python train.py --num_hidden_layers=14 --hidden_size=768 --num_attention_heads=18 --num_key_value_heads=6 --head_dim=64 --intermediate_size=4608 --vocab_size=16384 --hidden_act="swiglu" --norm="rmsnorm" --norm_place="pre" --norm_eps=1e-05 --positions="rope" --rope_theta=1000000.0 --rope_fraction=1.0 --qk_norm=false --attn_scale=0.125 --bias="none" --tie_word_embeddings=false --parallel_block=false --extras=["capped logits"] --init="normal" --init_std_qkv=0.0173 --init_std_o=0.00326 --init_std_up=0.0173 --init_std_down=0.00326 --optimizer="muon" --learning_rate=0.00921 --lr_mult_o=4.0 --beta1=0.95 --lr_head=0.00522 --max_grad_norm=2.0 --warmup_steps=200 --schedule="wsd" --decay_fraction=0.634 --decay_shape="pow" --final_lr_fraction=0.0 --batch_tokens=131072 --max_seq_len=1024 --doc_mask=false --train_tokens=772200000 --max_steps=5892 --dataset="wikipedia_en"
Each number is 128 + 24 x the weight over its row's rms, rounded and kept within 0 to 255. Layers, rows and columns count from 0. Numbers have three digits each. The size before them is the row's rms in percent of the matrix's.

# layer 11 MLP down (transposed), 4608x768, rms 0.0376, rows 3295-3366, columns 448-511
114:172156135083111159099131166134109078150100128076153095135162084094089138152093132106126120132179104089122177143119082136113137120173166089164078129120093139153118089069144127164122115120136152
109:089152118114096099150115092161117120121114131148154136153113129125145149089120102105134123113076125134144151146154100136151117133145180136133128159104130126122105118121111086124106127145087098
109:117149160102119134125089133118116129079111150131111170155103160121141108100115107085124157163125106160111093136093114141149129132131131117113089117090110139128088114112116163164157121146141085
102:115106131131114106113189102159153132096130121143105124147097144144096199127162142107141148122140167139175114107132136156092117148161093136111151123137167108161114099125144138110093138099138139
098:123138114142107107124094154107123146098116159159131120139109120155116138149110124118142105133139147115104136122130103151129182100078111098122130100141129103086095096165094111124088086075128132
101:136175117132106160090074109132153122115126134119142104135141113120149087096121089130128150143137131121141142136098126130158090150130141114123108170170097153105124185157115159086145150142141146
107:136149141099135166151126142104109127123166088144119110137118106095098120138081127120133113138102115117118151115135162095157112110159133112095083108123101139130126139154084186163151100121135116
102:141142127152144127095120125160143183126134127084123115141140097144126156080120158110147080143108100107130130132089148112146089111132122121156151127091132085107166114102151088128152168161122139
099:152138083098093139131134151143135162122139129106106147124085140179126138147066147138084146129158149117173071120105133154147117093123183103141107132178092169113155121099102099143145111124089127
088:139125157143167144110122219097124127127148131101123117140141127134145106088052163101110109161112165109109152120131127133128128157097189143129162133126117124141117123102115154087108097137131112
084:135113084147111148140139116139176144100135129107150132088152119093108126114140168118149160112108150079139150129139150080100113141095152161153131165132115118155105095131161144151164160106132155
103:151140079149132107120100122107168131128114107130141175108147121163129119134136106145128160139138138152150135135097098126147126121066142135113105152144118122138124143136092095142094141115109091
110:118140126144150174087132111106141156112119130126173122162116127146132057142122128083129152118121105140073158168186089128097157152153160090130141160138124115133054158121108101097159154091107095
124:126132126106121128132124160156116132130099106146118138089119135139132114120106097165138116142121092139166195169165148140130118112133080125062117121092132145106142125123124118148111092135103128
093:135120120157151142130167144155132145117132095148136117138117152096144155128127148086105078149143148173084106151130142199103123100115118116155125129138120163154141148126106072131114106129163150
108:121117124120129166160119101119165147079146142136145132186127104109165160133130152110105115134091114127100148162127128133136090089173108146077132103124127125149188140147118126110113136151137150
097:140092129141104136119121126110122111131116120144125136127122093136120114081202152140094113152128096137142153130108164165120119113131135131172144150138130128124111134168144138104118120126136135
094:128142172146099140143147154170151121105122143160115098138127146157160132139128087109100097124102127115100137128111136103148129134169124139118121105129113122108108160145115136128140081116156162
117:139136088138120121183178118136164096112112130089131091144130109132147135110095148152115115179112119166085157095096119174150122138136148135108114157144140094119139123114161156110113104170099106
096:080113114157129129143132149130116116114138102139099124106117132126160076126094091091123138127105124103171156150117113117176160067102169102122173125138143113070102132131189173091106154095113119
114:121140131138129154125127107138139132164119162113116104130118189098137129118098139131133150115161129110255101130104139133123126201099140092149142111146151139112139101115098135164118137075139137
086:100169130194115125089093149148143182130126083133149146132102148095119120088077105146134133142108135121147092145130102130102142175161141149094117160185120102119112107144129143155122132161136078
136:180096139065147109127134181094129147110085123102139128109103139115132119138123099119111092102123145132122123180092106128145127126131097120142117146122137148144144125137191102124126140118125088
096:085112117144122071093100115132131096115111128118125168118189124172150104147147114122109120118107105091164136125140143111124123119116145113166128105122117107156143102107088130132118153159129110
112:149110143124152148152131126098077171136119136091152116148153144080112116173122125156116082152166114135122138130161122126111133153130165156144122137149111114103148115118144108135140123134145112
094:141115102102112087125100117121118141136137157105136074080145152141146103124119104129173079132072149097126128171118203122149145121129144135134135120111115166164121124148137187150157120140148110
105:109134150123092162145140151088089116133105140137141144117112138138106099147135147129117123147150117131156122090126129149172135147135100120132146114075156089093078108172119106132152129148101156
088:134128137130145114064080124134106061162183124139133123131125130122150085116152142127112124114090102121106154166137139082106143117120166114129108114145151110108150145119100145141121127163151162
103:154100097158092136111137119141149180130114141074132078117108134108128130110130115132129142126139150118145113126099105095144143160141176095127123107115087160091141126107120153108102109161143080
108:099098153165121151113115147101140145107170124121092116160142139119168154166108135089120117214110079172152080126151088138159133160149124142103125126119107135171179138132152148146149136130151187
057:151154149080167129135139162120107132128136125105129137120159115124152108131123143105109069157116123116093077141164133154132109159109135140158072139125109108160096121149147148154198100103139139
106:116090111118126091148135141089132146108143083118093110151101122136162161147114123131097146091107115119147147130174134128134130142137127155110178105159117101126147135112161090120173150165105081
086:154090132164152132149107123088080126110167093090140102093127065171156108125140108119182094149135106111135094117136086114131139141144090136122082144141039134095138112152089114135100110102137118
095:101140092134166174150102109136109122107153129149095102139138113108159126123185115136140119122132071120140155143142143130080103113149081126106116121098150113149122102130134124118112193083087109
117:144138129117130104123087133087174097152129129107164128162144089111130155148085149095112146122152080142125102128141108129128105116126151160176148125159151114133146150132143149091150138121087160
106:160170133141143115149107086160134091111193143124139137100134140114166103151171115125107118133076152099135126117144087124172126123075121153148161169145113161117124118124152150123156121126120125
111:130137106158122110117107159144130156116125174128160136102142139108134165139106141135115142167135136106067119180110157100118137161119056136101136137123181109125128122123167121120145104108125132
105:189135141099097107147125097153132112124128104086135151167155118162137178150100069109135090135095108103156132107148141131090109115133096156100116085118159120195113133120142160162162110136090131
113:140115108133171118191142116108155158151086113104112153107112133144132153114122124141152147125162119083140159149122157153106113147106135125116122107088158130141147118139124125125123135100149105
098:142149105115110079111125125107152130130146125155175132141132195099120158139134115144087097110153132132102148104150111166072156138093109176099137149114126126123101116153119112128130145158136096
081:101120120132130125117155107142120122127121135164130121124094111134133139135090150150162104170128154143100120084104130145126158149097118148125144181092120077116113118112130161117079134144122167
132:119113116103107101152132112160094099128120138145146127167147134091074111121135121118129114120150109182119135116147162104124161159121116142087110127119096124112130167151136118134135145082143125
104:120152141147169160094158100089102109130063162090113109084151087177134095102096066141133163093155149147132128116121112166104119126147100124143121112083113138128132105116091143146148149121127108
104:107126111165131144104139120146190101136126179110064098115124145148129127135131148117137121139098149090089115081123146116115126113117118096146108117129135150139082149119117142137128109099125114
096:128113128126136173109131140109124127114121135119112129123096214146145131161134096174112169138165123130120087104074154155128157129093114147153117160182141105105165161134104179122088157138120103
108:097113108178108135116107119123128156132161151141120093143104100149127145120138159161130128125085135129150135123128103146133067132093105120133149098147114151135093135090141126158118149124108163
092:105125078108141169166103123121137097143104132099137152151111155125092111131178104121131150152129130135097123140127148116126123156134148119132116148151101120140106135157149127110136199141102149
088:154125146138102133125111135118083117142118111149138111135044128117139138105154147140121093100091128141186110139138108099134120113120114126116163151104118115135149127144159163164144125089119141
070:143158166173172149158097117136108117100095122125147127130110124134140134133123077118119165129112144114163152175136110123127133151154128085119116098108118133168150143141085122135088142104113120
111:123169084095122149127112108162170171155162144126162125107146182123060123167112120137123115066128148149129125111105144110087076146107097108129162176095141127095184101163133136142124095131103115
089:070142156119130126114133105113101139111113200154121111146128146134155171138103117190110144109110139123156119141118140129164166114164159100187103152147109127146137074121156087163135148148128123
109:107166128142135106168116141164129175106121074118105127136118074135139147082122185136095135173092133128180114132173130106160148162099146121104097101086119122142154146122107133152123141109162096
054:133147134151156098133094134127113147127096122105131160104117129075106106133091179138123121113135114147137139085129107122139147124118152125130120094151125100122126136127117195137125134168120124
084:093150096131153122132109152090141123161150160105121140099141107155171093149151121154142115179215110146167137113129104122151120155135130165161068137141169151129161126140101122117132112138123117
101:119078119156107109060117117149153138094139143112090078119130115117141127150113126145090158105131140094160117130111105147139133171125102118141119093117113140127158093116146168119116128114107130
090:051154097134131102167176100161172096156128143143130159141146094137153128123128153133119136124106164142120122124130159110149140124130115110134143104088109132143135129133130119141125097166105146
100:146111131122126108127114131143130130130084108101182114136139105151133137106116111136065129133111142158180134128124099156074108141135129104135124100135124155120124125114102130135135139131126110
100:154126129124126126123167164128151116183141118109147140088100117132131076110091130105132107122114145113135153163102121129142132094152102131134134172132103110127123125110135139149102116104109080
106:117183127127091159134125116109154166113119139086138147108140129134101135137124118131116134170088146122145172119151114153135147143105119122146099120114142154146127152136089148144105181100140113
100:104136129134119128118133080131142142119114186144105147142133147122116174124119162164087110146104132072105087124125139109116135117135139130138094105133078180133128125117130131113114130144177122
090:111121153117140123135135111175145114129137098113143118136141128174096163140152136106137124112140114106124127125153103108139119101131137120114152145119119116118110080156137148108113140134107062
096:145136111098093129143159149118142118118151106115121060107094131151134128108104124100119124130125100116152138111139122134116182126107133130120149100151087113121144189195179142149101112155142070
118:102107109087141124130149119097144114093126162141124098124104113112080154120114128107133138123098108127110135103098111132115092127166131117116154123124184107146151111125149169130175156137111126
119:124088117147113116134110114145113092132119117121137121105166135151140094116120127143139108110188114106134098126129120077182140145125139145127145115140175150115120169143147127119155134150147124
104:167130122187110131169153131155128137130117096100119166121106111153130163119120138137077128113142085141125116163107134110119141102125163148099142123154097124113118186121136111175124088112107101
092:052147137108136133071135134161103126084097098087124159096188142142123132127093144121090114111123109103147106105119121102137112145079179101118152127118129149168125088141162111125124132121110102
111:108200104162095131125100104117151105122149114129133101114114141145115122130154146110131110123135130141105120163103052137057143139138108150105108158148108148140098139138105132157128139098133140
077:101173095101109117148056115132163067149089122118135121138112121142133153122152169168115152117111104087108153113154102127157128127108137123142134108118170119136118120144151126110125115110124158
081:132085118122135129115103139151134119102134076100100134150127145122155129142160089108168128146122058119120112138143173152109106173110124126124136148133153114115122116161104149110119098135145149
089:132120112132126133066168148170109142081159157147111163136112107099136102131123142128205120113078115159115121139118139157122122098083162135108126133124127101116110145143130194124150118114142154
111:060133165083120138122116103131130132135139163132097103142122127142103117122110115129144145122170133097173144116131089127120147089128127135193143151158171134156082157125112180108103116132118126
106:121145124157094138129114139142147103096138107102124115087096119115167155137145128160132133137104156127132120141139091142118120106147110135132096168139112104147127117119174117123133148134114140
# layer 11 MLP gate, 4608x768, rms 0.0878, rows 3296-3366, columns 448-511
113:101110121119113112107174117080113089102157116128165160109152079128130118111131110155106128147126112114141136089138172144191108160132130124154112123129100130148112134137142161118044118125116135
109:110151160141145132124157093128106120161136113099104127140142154096136109129119179134121142103098132157146165124135126123165142186146165136131111128126123145138143070133112161125102152109133067
102:136129100086086143156136150084117110157143100149111118141102145111116116150143133178117152151157166135154122083118097125159059120111119116092131179178123124126109123102107127089133111066128114
098:103149135133149146180144158099158061103118118128171194158136088139125148108123138127120105114115160129158136119124148142157123127117135101144089175152137123144110113122083152126138130152148126
098:105092199088107136135151098110154135098144142118132127133082122139131107146131125093121122113109139166138075107138108161155137105097136122110152163090106079169105147178139155126138135135140148
103:145081136119139120077128166129154108184123124098098123158128128171130132091138098144124070131169126090131168133090119138138154104142120144111107100144133151140143158155143161172122117118173159
108:116138103108140143137107077135155159112147115109141094095113095130106061148104152091134147142138153145119147138141167119125103125130105136160126126127141141102148120142128167126136115178120155
100:113128125089143101105119115118154111086121128141107152119137131128118134177136096142094094131120097107174139147111112160141116106104123143159155130095150123130143142123117131095130128132143129
089:132124112138153159106130126108105162079134126136132137162133083107119138111143122139052072150136108122157128147104137135105093137140138170143149130105109125114135143099126120077194116125166134
078:127129122115148119165083082139127096153110135173132134106121154113137132157143147172164114102129148136159143121112200125129129088116095169111104114107121090075162128113117139138159140100138095
098:162075127100138135148145131130122143118131176111134089131120149123107101130157139148104153102112174167122119152139135147134090107096126170114180093071129120139138133111132130110111107095118122
132:124134102134126079133111107088141132109096109130118123117092175140118117129140101119116086148147106138102142124079129148109141179180103073139144131124087157170145134121103126127089098137120092
116:095127092090110141141112158095113134139145152162154124095148103084165112105134194107127130143097095159121096188104127100128081117098114101102113138126083102110178124133078143113126155146142090
089:144115103096121117180143113122107114142110147109123133095119101106116147154171110104106090126135144081191104177116128088117137144154133149146157123088126154126097063124164116102115143117128165
116:134106140079118134162170143122125133101117113127169115162090137126104155133143076081124162123148145136170131098134119174112118130089134145133120128115120126136129120121136121136148113121077113
090:116118077158124135163108137117086083133126155087144126115103151147157129134090115119121075121130117115144169085123112151108192167136122098152127199134094088139170162093126128173092150138156146
090:113158132135097104123107151152129128131159136151099121168123116131102141125166136116159117100153146121122154129119126130141166100134107122160097096131148128129083134097113157120128113129130140
109:118117149120134109098120161166120108120141140153121136113151152126121138124141144105096161129146097124143100135123107119085135124097156151135095135114134165134130134124104097151125165088142122
093:125150107151129149124136085133164150096124135152090140111118139156115092118124128124155154122139128138132104102105123103135131125163119139151141112165123130110122126129120132102106088162170112
110:120165137176081105135155124156134163156146119132067122093131100070117125132178111153163140135107120120071168134110136116127127162084167111171160107147125144162142145129095148111130111082119119
087:126112105143138143090105107148111099112142140149113110134136116126140126092158123119133133144127143136122129099133165161140134109094156116125141114120151110137163146095093110155114153118092109
115:157134120134102146150144127127154153111132173098093133164095141128128149098119112131188059172131076116148130111106126138129097117094165105166125150143176115141121137113149145178124122143102096
092:125105119115135157128127099155098101138166138125184144158139135107119147136119164112130168128118143110113183109154150155123129126109095149098127112171117133150136118123081159094103133092140127
142:115087111124111123132134082180118167081104130125146139101124139170116161159161128164104126126116121168138163128137146138139142109130107127144141132144132146112159120113086114154106156143104099
089:153140128151137116143121099110087147148146130181131156190120131148127098145159129138094148134095106143130123126133110131146127122139138144134115143166089129130149169112123166147135178129137093
092:156128111136124111097128108110105183139126165183147155141120130121126150162095115141096107129125161146079158134120141117099152113115181122155136111083106153138135121112142088109128129084077159
089:117137127107128174153098117127141111130153104108166142134101176143118137091122146089156129107102164115158124087159133133121111133148134124126125109115117133131106152122168117117103135133142141
103:163124116133091174154132088089154123080116113119125113153091094182099122143144126111154092151128115137143133123164138078117161122108137098108133161135113137127120136134135118138113116120155163
107:141148155147124109121121147144132140174110105109116090126100065134104117117120128152149120139126137123152112163129104147094143139149127129096151123142141122138150165153108096137141152147155118
059:105130153143113138109134125191133112171123168124185129160154093160140125118104120165112116142147123112149145147137151110151130134156115133128098186107121151108117132139126139102132142138130106
101:137150165130154112142081098161108110136116121119125116106189160133127105117115116192139081124136086160150168108156123136088138101141134145088118132108128127103133107139124115102125087119139144
082:091082105113146130089184117144120120119176098150111141110149120120133159125111106173166145133135124093124110137105163145150132113171154122161151090129139138129132153124098159129157115124128143
095:162086114161129137090126150150142121130140121177124182130137173111129123156112131119120089131109088125127151129168146123132157094156111135124129148159121141149108145140118117115107124098102100
126:136139184111171115127173142157153124158097155112141117136145111113154172105179154117133166167139129115111134143131119097163098162094117141151141147160112097099129124107130139147131148169129153
102:110114104122098125143058150098135151168104125108117147130181159144150125140111125067127166108129132110107122112105075114181115135116136101182112144145155125119089108142136139087126086165164117
105:086086132074155140105125094144111092118137130069111135139077151162111162167131126116140104108120126149115122108148158092148099108140203149150089117117135147124201130101121152094151130145109123
102:082127105136137111100113145079090142148155128114087113105109149136105131127140118076145085123162123135130157137172136156138161148146120112164091091175108136135155132114153104159142125112131130
107:091118149119152109161107102161113133124203134106108088131104164096128138122145163142166117132117109128123138164169117138125155122138131138113135136141131154156141126155121130123090163122120128
096:149110082145129148148120101103129125137131091152101168138122170091077135109106097123168131150131126157171126083164143171179135134118121168100114136104130099106153144140150092148141124112099137
075:141100145130118144130096120170123136107127124120164140130147092101145111152072158114115107142090077119152128127135147159172130146154135110103128110143135105140147128155174126132114107132138091
099:085130113130116136139113109123133084167156132119123105124149126096120146085125132075138135102137130142140109136126083095136122114154122108089158150074128122107130166133117145169107108137133107
106:131102133130112143139120087110118108083093149095132122189078144119132134101148116134103103117139170135176123128125135127145126144124157131193112135166105133127157117135080088112152159118078121
107:126123132138092131114106124143168095108112113137132130076107106149135105169125148065096192175166111155143107133127128130098142181104116143116123094147124147091120111166154151149164130130103153
100:158168107119150119098193073181105142143117129132092107182102138126130131132126105117164144121147142151128133087183135156139122111155145130115137110126185163119077129163101121106141096159082109
107:128135183130123137144129137092114142114125121099097140168145098114168085160176120143146083146159137104124115124120082135119143110146130180152116182092126128126143157183124108137133143161115140
087:146128163102143178097110134098090131097140160094134095126116179110150174112129121091143138148111145081116138145129152133118140129109101140176125189116091098155145112138162082103154131120065121
087:151075145139156159143153103159085112127099171125129155152094112131116122133121073158112113095122123146149112096086141142161138166155158137118136118088142126132097102129141128111097113131130133
069:108136141131102120138132131147105155149110120126145190133128081142148125114142140123099156152176138178117092120133094149119141098127107156111143083115132104143112136147120145131111119107076151
106:082119132144126177094136158085090173112126154153167145102135152094122109095125092135102133158113165159120122179133085094134142145149090082129123122104155138087136101075131127129186105130117129
088:093114149155114144149130120085114121120140108113154111138130122074141200132147092118139156127128097133124126123113151144143124095111122092138084130138097121131142096149110121150158139184141085
108:103167145093131112096113109137117159143076187144114154156107176143143117143168155165142132133148166156109116081112088157124128112108115133103152158114133127117124091126128101117121100145138143
052:113122095156122123117137115140091129122160157138194079105127172187121145090083121116152116109130042135158137127132136145144140168110106130103146122141136164168179117190090105120161150120140183
081:111088122154154171096118176136140111087113122133137151138137100138141152159181117091114148106128156096109144195165164145126125107126140135159148096120099154117140131111149110135153134151082130
108:088093145135110161146148103149115098155146138113119091174112117129155155171127120158158142187167130129167130134074104124154127152139108156133148118094158134126136124143113139110153130132153098
092:101093125139133145116142088138121139137120102085146130143061141172172134145103178144129117107157110128147143127066081140080109170148140130127144182087151118133132127095085124124147147143111137
103:119131182146156166128166124130150167125167142136127110108078161142191128114114120143123138114124171128125116150105131159122124131119102119141112111155173143138135156095139126080101138158137120
098:091154110089109130141116130114140135098093127136126123180111163132150090136152127148134127142151135116140106142164156133127148149118065141126122086099145135138129104151093143082170137105094122
109:119111125123125184117121165186156158170119120129136161133115152149118126136141146139134146139091142129132129110121116120201113158117115103145096145095122144140110141159138124122142133150093115
102:127127116146147123121177160147133132119123104103140141110108166124114104103111161104127073141086136096086138090158115163142126115154137116169082119125164098142130162106097122149122145162149083
089:131077147138107119155132143165127148102136139113145144142202153123130121178127133146134170100132132122088139126110125134118132171138157126133146157166104082142129137144118102113123154106132113
095:137139120139133131104107118148123147175157156125129127103117123131152133118148128115135097129136151122120142100120125139149130112138114149110127134136124114097114145127087123110077149114074162
117:134147111145108092090120106095161137094117121130128097129116099090178129133101104139121114133154146112158109165130143126122138111134152157113138107106113149114122119158119127124139111150110128
109:103196086141117118118132122163161122166093152161135126114100086126158160122137146134116088119125151140130153116171109136125100145152128095117123150130122114154157138095095150128117088166130119
106:175123184102104137105182153109147145128105100112112074160125110156142111145114116149120164101122133108153146126138112130144126124130121152135100122101120107104112152132177125161160145117121130
095:100129089129116119167166107136127154163148130168146123134138158090152115151133107146139127146127145130173180172115116135141100135098095110135120125173144151123106132160140120126128108126143132
111:119115113103112124162139133148137116137124099132134130132143129108118172165177151127142155103148159113063171162137102120140114120143107139154128141126153161139103109127096146141132132147138101
079:130145133124101164177178128083069175135105130153153141134135147128112126123155119201103124121092164142160147149146075095150123120118214124126103110060100105111115093168145160125093165131062142
080:132138074107101135110142118097140116177167129128121152164083122136124132129125123096119104103132174163107134083131141145160145136123117103156098134126106164121130130079140142137135134116135150
090:124137081045107147161082138096115148161115154099161134103113151133153093089109132145149121159132126122174141146166154143089127146106078093115076105165103125124144104077162096075097135120095144
101:125125215145110157129140142140140115088116110140119133104118104156129134158106156126180109148123125099105163147151113152131158113171134090126151172190117085134108133158165176123129143126141140
104:139147143132099142109131156142119173101137160100111132111121130054084173151144114167119155134129148109147099129126134135188163131110140134110127115133059114145127129125086140123131137114129133
# layer 11 MLP up, 4608x768, rms 0.0935, rows 3296-3366, columns 448-511
111:086122162146154195135175119115083142130149130102176091102115138127159104140157156127116103095164127147118179124093117125098126100143129139116134130178131112141084161143123119127110139134159121
109:146101167112123123123161126130147141115162121098121166154121146140150112137096139107101142130122113097155102082102096136134115154135148133148118096081169135097117131142133163121125120127147119
101:121140111120140106129107152175097149113101137177139129116135107158126127121155126123088142144062125127147116158160106131129139099129157156131132115125105136139092126157109111098110180178094148
101:156155135137164155139085098123094176143160120134088128131142149092171123129142163122116139136128093122090161160135123133112122154124081142128147096112072131117138143118136153087134150076083129
103:105122144103113157104100162135071118139081159098120127100124133133132149089125126164149145114140161094090156092160114112098124100117138147110144155152137145119119119133138099128108161105114185
108:121107130103149128141117095150113118102123134125115150134110148093097120114139140123152194136108099126060111136095137140170108135139170125069134132087150119143136107092143137118128108115109115
106:128076176097157124086103156156138101137122098148141134136131132132115126088137120131120154131102131120136111128093141162099151146100093121123124103108171126111096150081135155099149148133116120
104:176119096099126138129093114057117105109141114128110109157124160112130158125162129118132156100140110132154117137132133142150068102168132137123108135105135107116104099175139100127104151109141157
093:126101126153113150131113073147119121176135137124148114103141118076161058117142126116161151135155134124172118097107129109169144152152136122132164128121132185149108083144096112092119156099148126
081:116120135153171151102144142166107104098159146162127125129124105116100110148084118144148129135144174138148139117121147140124114123116151066101119109090102168098159120105118136111146102129125113
099:106132139132163152121111108140135101136105089120132115103126159091189177150148120105139059126095119140116143108149122126134156143121188144143127147163132130102147121128160140125126140145155106
124:154115153107157148148133152139110138116147144120111140142110126147148130123171135135181126153094073134153129138156154139124159143170139136113125132145135122129111141139149100113138119140138104
109:149119144128111113157135104144106131134129132096114107119121151147167120130081106093109125128118136127113133134158078109154124165100163130123128136137127118176139134136159123146168088152165121
089:135119118122128139125164122115104106092132102118119117145157142118118116115161155106133159141146149145073154127116125158182148091117100136144077160115119111148136128163135111158162180132109128
112:142118134131123106129138121129144148138160177116153114127083134118135143140155141108119118107127126130155143174100124184138154130151085146138136122144135127117095095129133172115117105102127117
099:089170115132106106131145147167121118120090199134120110171138099125114113147110127129147116129119134138086164100115156101145139133108106088108132125146073105127130110138132120135118112149104120
095:127097159148117091146102125100133174108144106154090162099109116111188103156099140122142113121126178196121099135142084104127099137148107118105108113105131082136152153190125144143150135110117123
105:133090114116093103124122095099125105160077124173115113177129113105136180138158136137137126169143134139133125143144132113129142086162097142135135140192148138139140137122097184087087157107074137
095:140129117145123141149146126143138109182117154169116142144074119078082104144120130106130145143138113128087107125131137128114122117132109124102098108133157157106155073098158091102092169113156138
107:131132154157166123168121141133142145077097145115150126148159112124118142136148164162139133173114113131143127157151119107164160154135116122136129133072124109113136122126132104064117127101158140
091:115108109124123142138081155156135149123132139134145144098152157143162087137143140183103154153143146166138127132095138132107137084129101125140116141097175094166143103194129156140151096167131177
118:147112087150087157117176160168162152140114221115124145136108105092123096141136082090110132141155090145132118149102146147126131124108102097161150103112137141115136137147118164143111142137147140
094:096112150128092147167137139150133118146121106129194112143149101149145133138140133125121098104116069134173152129148152112130120149133180145141118160122147128150120180093093111153140117113110133
138:136141112137150122157146147118137132126128113132141162084118135129148116090163085097139128058134134094110156125159138074136104125156137137126120146156119100089125125187131143099108158135119151
092:133142144109135112133101131147145135194149140135155138135155132098172141136123140136102120063151172140120115106128142118135139065104132137110091093148109113147109172142153125131188125167140079
099:130144140154111101144102133154161091128121067103130103120138123134075147140135116123127147111139149138138076127121105164138148150119093114151152169140154112132131090127113102128132167162193148
088:140151113129096144108158167121141133116130167136152155170150107132150100114121113136122132124124099107152114147126137160112148159081098144128125123121133151147127153135109145142132098131162160
106:150121134137135116119123117152090145116104160123104119096149121112125101174120093117090084132092159146142118134147128120098113151118121109142135163136126114137135155148116095145085115115134076
100:127117136091145125151145123081130179133128084107123155102134082123153188120144148122158156140121121146141141112110107116117128137132134131132140155116142096136163137160130125110186156132126117
059:137098130118140126108136112047140156135108140071134108112117135101126155161149110084156132147145145136119153121130109139094116143070126112104118139098134115159138126156094098139147083136153120
104:125149161114158126186126143123181123124142166132147117098179107143135125096163129120132135139122121109136125094126138152133109108125087126165149111120150129141181152150141134160140147152133107
087:118134110161150140152121151103107115087109096145141122109150159112105119123096116125165126093149130098109150151177125122134126121145075071118078083136163150100147135161174109144088138084135145
095:154129100139144137131125096119151096172089108113086127098126157151132128141162144142144157084088112118128109122128138124111113137136131144136135154141155160099140153143141161117102108132080106
121:134118135112133156128174129136144126118134115135106130157169119089119167111134152125139099077186113121107096114108139104137093108100107093126157154137127140122142111138133117143128139118078155
106:100122143117132102068133112129116121109097130136134165160117082115083116100163062136126087121116118102159105170099126101134180144110100148133101094122113167143143107090107136149110182174126104
104:095087123093140157114119149123127144139091075141161183102155119139156164107130120153142125114118101139102143136109122173103115151137095114112140119083160139147152114107125117123138162107127133
103:139095120045100115130145160137140186179137105129155145113154150151156160131145138128092151129087126164090071107152107125142140112151094145142146140134122118101147121108099065146143122183106126
107:104123151126123156144138166142136141107098110143089139140115154089118141091162130140134151154117124181152113124119135145121169131133144159177089147120108119134099135154132137114114126152151172
101:119125164132130109161131150128145113100108152107140177137144117161133147126165143114145120141117132095142122141111162115158134118142109151126116134099113154131123179115112100139170145132122111
081:146118096106110109093109159146132096101124132123125119104133121147132148165132150109167111140101077138096116157117099112115127112115148093108116126135105118178125164088149157163184150130091102
129:148128139121155152132203140163173148150119098151165103114112140127133155113153137098140137121112154138114153119139157144123095111136154133130170110119122115174126106089116121137160119109101132
107:130147123165147114072134181115130140139103132180131123075137120143134148122149161144135093124066115091131126149112114058105180164109157130083105147080122081072137115176145153158103141122106128
108:162151150146115120163119151108160108112152101122113113102090127117133063105133139120131128159144128127133121148137156075150136128131154106135116151132159106156118122133146134105085133130123062
104:103140132186143130090115137114146142123114148121119133141138112083116147183182129105089093160114138171140073105130123135091149096149131149115139121117160133127143148162133144145147145103108139
107:179152126128154120120144120143147132118126138120194084135163128149136139114124136168143104139114139122137132125130111160120134131124127129100160070160184117163086138108172123132133131115151149
088:096112105129082144130153128073150127113108146156119148125089159108111155121130154106134105144109103115136151157096140100113179110140141131139108168102130149143133094141151115152109132123100112
087:130087103106092135123146091184140167131165092104148114143095110116124148101134132127120099127143130158165081120139142161124120160136118114142158086131145110158119121134094134115114101159140096
073:148146154111141135112152180114128088132090156126131136092185182083093109125157059146155129126143103113100123143168129120110156157131134123142090162149106177094139153140137131140115112107152125
111:157160156174120107140114157128119129108166108160151080143117100150121107103132160118114119153098127116087095156067143144120119096109108107134145158103128082142121166084126143142111161092150104
095:118147137105134153094142160113088096126099142144118161087103164115097124104132156119148131126150158111119156140131139137161114114132149120141118110146145134095133171133100149135125132131119144
110:112098097087131123114117155123108089161114117194106076122096119128147126151123101103152139118126122136136116149118101146123154098125131098087132154108107115115117155158153174111147108162137174
056:132156094085134157119141149096111121174149138124124124114118145134121164122176127118104138122163111129189134100163142167135105124142099144163117117127100171139125147124091143143117128098185086
083:127117120126097126130134153120118133134154111163149139138154120096114108167098139135138185136153094133102181132144121170142129093133142131183128151132128160144157123122128131104142106132113135
089:144177119155143106062091164125145139109097137161167151105132147131131132109124122130076093097116144129130106117126168103057094126092118167105158170117143147110137111091137121186111102133132153
090:131128104129166142115106141147117127125107103110181148163129152127125132168164097129089125139108139100131160133155099111124100102162131129146123083116119159113134083124128155082136081144140090
101:133135147116141130108130120140127144096098064168130131139105091141090150121081100121088143147127133091134152097103143129137116134111136099141108171107117141147128150160078091111109150106186131
102:089083164152098115096025113143125136123109190126156123117101169112129193144065105091112129080174129130140166125109150102127101161147107133122086156128135118146166137087128129093136112148140114
116:098105121126145136136135102149125128125141170119111079135116150103136125161091076099104130135136124162141144149127110148165120080119151173112146100140123111094154131119133125127142139131136105
100:120099153133170113142143100132097135164147143172097152120116124125117147109143122115155131118136162089125167126140184131108174082121091117123084152118157136145142120105107111153138129126092171
098:116136164144126147113115159120126120132147104163138128111163121107117144116135126137129124137118143116129121109111116106155133151108104140157187144139090135110122120153128113085121144143101105
098:129131131183148118124136194072127118145096113123141142145127143116116156120141144115146147131130111141150154129109124127153126151091206097132108138177138122125132180134136109105137130150172110
114:131086132140129139104125126120086136151108094108164115176117146159138126146096148114110129085100139098125147158097122124127132131146140138133110132098102101159110112091120099113098117087149135
116:126115117077133134148134154094106144096141148127114118142143115097089111111133130100193127129152127097110072135107132108125131111158063165125131115118146105149128087134147127145108122097159150
108:141118123117123157117158135139145167136114138144120131170138135153181159129168112101112161089101129130131145124109137150082137108105140147118103138108128151122142169106119125125086080099141109
098:131126128112130100080148122146128123116161124127141130163152078123117122123156155088165156144123124141100100122114143114071209135162091122138160139112120113162136130126111135113114193152179124
107:139119126119103156202110093123107094125141142145121118134082112134139117164123128171067120053142166168111159154135116095114140107139146135078101150116141124148119106134129157153107111102105142
083:112129156155124118134109131139149138126104142105123144083136119123170092126124138136131135151162107133103117171113173150118122149119075146106110155137109169124150157144133104109124117158145131
081:144063152169117157100104151137130134127057128144104122143152134081149136141140127145107137141108134106153098179148097131146108165121112131135117102142151126135157136151126138117139093134119104
090:125114090137148110159088146123113088089164155146154077117141119140087105129115131103117197101117085138180124141141106113141108123145144123100114130135123151125150108090152128105143138105104167
108:148110142111149131127106140112122161092153123127088112163104110122145120106117173131117135087142113180153146132118102162143137126125130136141140116101137095060116137114132130150133120118176083
102:119152153150161116107115147109136160129168107156129129154104096134094147135092123144136151115104161129151138095114128150113131158113097142148149149150114145150114112126152156152094134146137132